config.yaml
n_head: 10
d_mlp: 1280
vocab_size: 32000
activation: "tanh_gelu"
norm_place: "pre"
rope_fraction: 1.0
qk_norm: false
optimizer: "soap_variant"
weight_decay: 0.096
Each number is 500 + 25 x the weight over its row's rms, rounded and kept within 0 to 999. Layers, rows and columns count from 0. Numbers have three digits each. The size before them is the row's rms in percent of the matrix's.

# layer 11 MLP up, 1280x320, rms 0.108, rows 20-37, columns 80-159
099:511544540494530546498548472470501491515500451508505506481499505516526478496503497492508481529531536484475526453516484528517509465521487502492500526509542552500476470517501495478492519519476468461511523511539518487483509492473473515516461484
098:497484485539461491456502481472524543489550464482536535519542525487492496482522460495488523537475538537529526485550515498504479472518525496504484480536507498520511511526529514448463457495492486476465492507497539518496502528460494498473529482
101:480507501495482489521477513508516481495495492520493514503486506481487544498491478512535537453485526524489518460484466540513532508503490520486543497484445486532505541533474493496524518496512439448530505544529496526514489502517548509521490532
098:545525566430500470507525445459514514497531491553516502519495534495535478473474501516523492502482531518492512435498468483455499522524497483504488493454512520478456501490519523508519565479535494469478497489487553505451498517510495512484502465
104:507482509557520485512482447478477492483459497512524513511531537492512483509512527530482502514543477535507486498538513504496496508539487518487528512491525484499499493560531517470485486472530500542497503452566575495493489484452474494500477513
099:506489506500533479516505502519474482509510502488463486476525459503485517502507504533515495504452438470543561530470527521494503527488497479476556516523523544455478473502466520500518498513461530553506511476532537492503533512477503539491492531
095:508517507524534501510524492484529515530526488509522520503496517504506505497493467494501527469538543478495526476484502478534498526497518513481483501518514500504518478447515479480523490549508507504468486499506540456540491519514521533493497484
097:491492496482503497535497488485504505500521497485513489481514510470476492525453508498494496491472514453498517494515475490471474486459484532476463529469495514483525519499495473484516477515505479527519531506477481479516486537477487510531462497
101:469495468478513491474469468520463456513473534481477499511524517484501537480478528537457537453464486500525467477523519496518545483548505470505477499462502507491560551501538525490489482501451553503541500511530469486488424449533482475514472491
093:530545472458521504521513460497466505509528499459518509492514482457473504521468513439458533507459525490528498484541494493473482475511496473520470472503461504484542518510524518486531502456486483500535515519486450496468493500513519514519495508
094:484464494495498494472476523497525521493503479491483495546482476498515506507500485489458497481532473509505492473476494469475516523522479483510504509487502493493476528536456526496517494543498439490491532449506544422489548497537511550489539509
107:496483502516499483531508480501488484507479526547517488455489517458529529500528499480479495527524541553504537458518499521508497464477459469508510553467508512521500491494499510556479483500504510535499515515535527544506472525486475487484514492
111:511493463466465533481496479505534519504502517489513489531528516507511514508471526463483520497478507471495507467503517519484510519474517510469514516500509527501515480487484496510470504486536510502476529498509525576510528529494547536499571498
093:482492488515471540492476537530486476524480465483455501489456530559517498498492488517497500490516486496484481469463470490458503468473563485478476496535508528530522501524497500513524521491516496455507544488491519517480479505511500558520453506
097:492478548515484454503500468477515513493483517522531495503538502514502517503505511533469493503513494466511521484473501478455499524496493488516533497508476510480501512536435478481566489456512538480475453511487552522541536483487486536497476489
102:422488468479524466496500523498500477504486468519496505501530452525512501528527468544462502508505529489504468514478510495516493527514525498499548507520490485492481480513525506515484485502487499458532509475517484496476540530472496539492500477
100:474509542511521494495475479495515475480498539492503519517486516529469504482456511492482519495518500496474478502510499544530473501514532523439493507507476474494518504488467456490480492492513513504471507503491440511472498506514501484503514494
097:513465525502486534521476502498484510486493511480513563488511497464495502530496504481482550469468508497466488460470493507471508506468492517504501469532550504530531489513517491493455541519484466539518499509513498503476542492503474524487506508
# layer 11 MLP down (transposed), 1280x320, rms 0.12, rows 20-36, columns 80-159
101:493478494499487530465481503488506525543534491517499523490529437562546470528442493488437522505482475471509507541499439479536511486490463503511458459484479490516501497492518500478472481500480529509523512490491517451513514495471476508520509507
102:563516543494548484489527449526478507514475481510548506513513490468459537529510481515462474487501480543485538494513500545463489512531528501520521529491426494546499536496514503481471486469512503537531441489531523499483493541455497466462484470
090:468484504520497514515472517511467516505527554503496502523470513491514504543521517498485556526511480505484530470500518490498486537509482523508510521502515524475475506525542499501516518502509507493490506552519489498461509534492542489500544514
096:498497499512535471507484521512472482445488469516509495496476506487498506509506514503474507535505524507475478544485544510540473501516525462466522538528535496534483483476513449496547511501483517523503556518475466524489510502483491540500522487
098:489507494513474504469495522486528487481559517468534507488478482512532466511493550472532519493492497479528470519518505561492572505503490467495514506504512498487481519524524507489525517513518490481479486512489491457499547482482508519529460538
105:503526502482474509512535546493466518539481530511513429520525502521510512525459511522471512526497500480506544509490540452536508506507471513519547512488524486499495508497499495536508477536466491501511499519542486534498481513480484513469515446
094:463486507482476517460538477520506482522536491506544537505489477544500471518484493509472491479480510491503482503525530487430504510501435500496499557458488480463497520497512480506461536498523517471472541480512533520489469442519492545543521472
093:479476478516525529529524471479510470492505515495494540496474510508544484517493531477522503535458498483486487497492482509475491486546496527505445488482500496486481517501538528530513489548480486527483482493494517479512505529525473510538436522
095:524486478567480558553548487497496515494511502506504518472477453499562493482517475497479501539522530464446502505524486498465503486488491508506493537516498489472486541517470479461452513502472454487502476514504497505481491530502511465470507482
097:520478537485482522487489500484498496506479478458475493510555498513477507517478475515508470485520500511513530495501487535486505513482512535536497510535487509463487492568483486508503479534510484476486510479520474497510511485511531483509524488
089:491492468495524503551504513463510537536478491505497495482505462477482494486524463503556480530501492467522507494505521500502450480477529486494516542518460525511529503504497493443523500450503513503501501520483497569517523528461559493497487560
092:461507480518493516517514506497463524493513517507503543484483450524462506492525471493496490482450511502518518493529464492449447489496507510528486517486525506478459474494527484528477494510495497518523551467448469463492491476496498469470494503
099:514473513487549527448491505489486529530544479488491474540547505527509491480489488463523498485490478527523553503519506520504478521491504503488496482481516521470492486502501457511467509520547493526451522520515502536519509492513539515497569463
101:514510540497506456511516467491500533484487460537501486469481499509519525465523502511504477505463497468494518513540489558516517502476458524502578522515488520506531475526484529515495474491452549497500464507529496503508464501463542497542512517
100:514499521514489495509477509514497504529467518473559486526525501479481472511479494452477491545498497518470487494522447483475515501463483494489504496510538521496442491501497470502505521482496516477462518471466522512531507489463505512497506509
097:521506465474442504500496494511463483533532502507511526524466535466506492464532517537558490441501504513489497483509515510523507504492483517512511513533518509479500475523502478529509505494501526504518535472481529502485501490507483504494515487
103:496477441503498514497466521502509498541525506546501456493502554496477498503465526480516472465507523482485495468511502527466541479495526518567496507582487500534493517447494510532504520488500517508499510522466477446567486537494553458519494474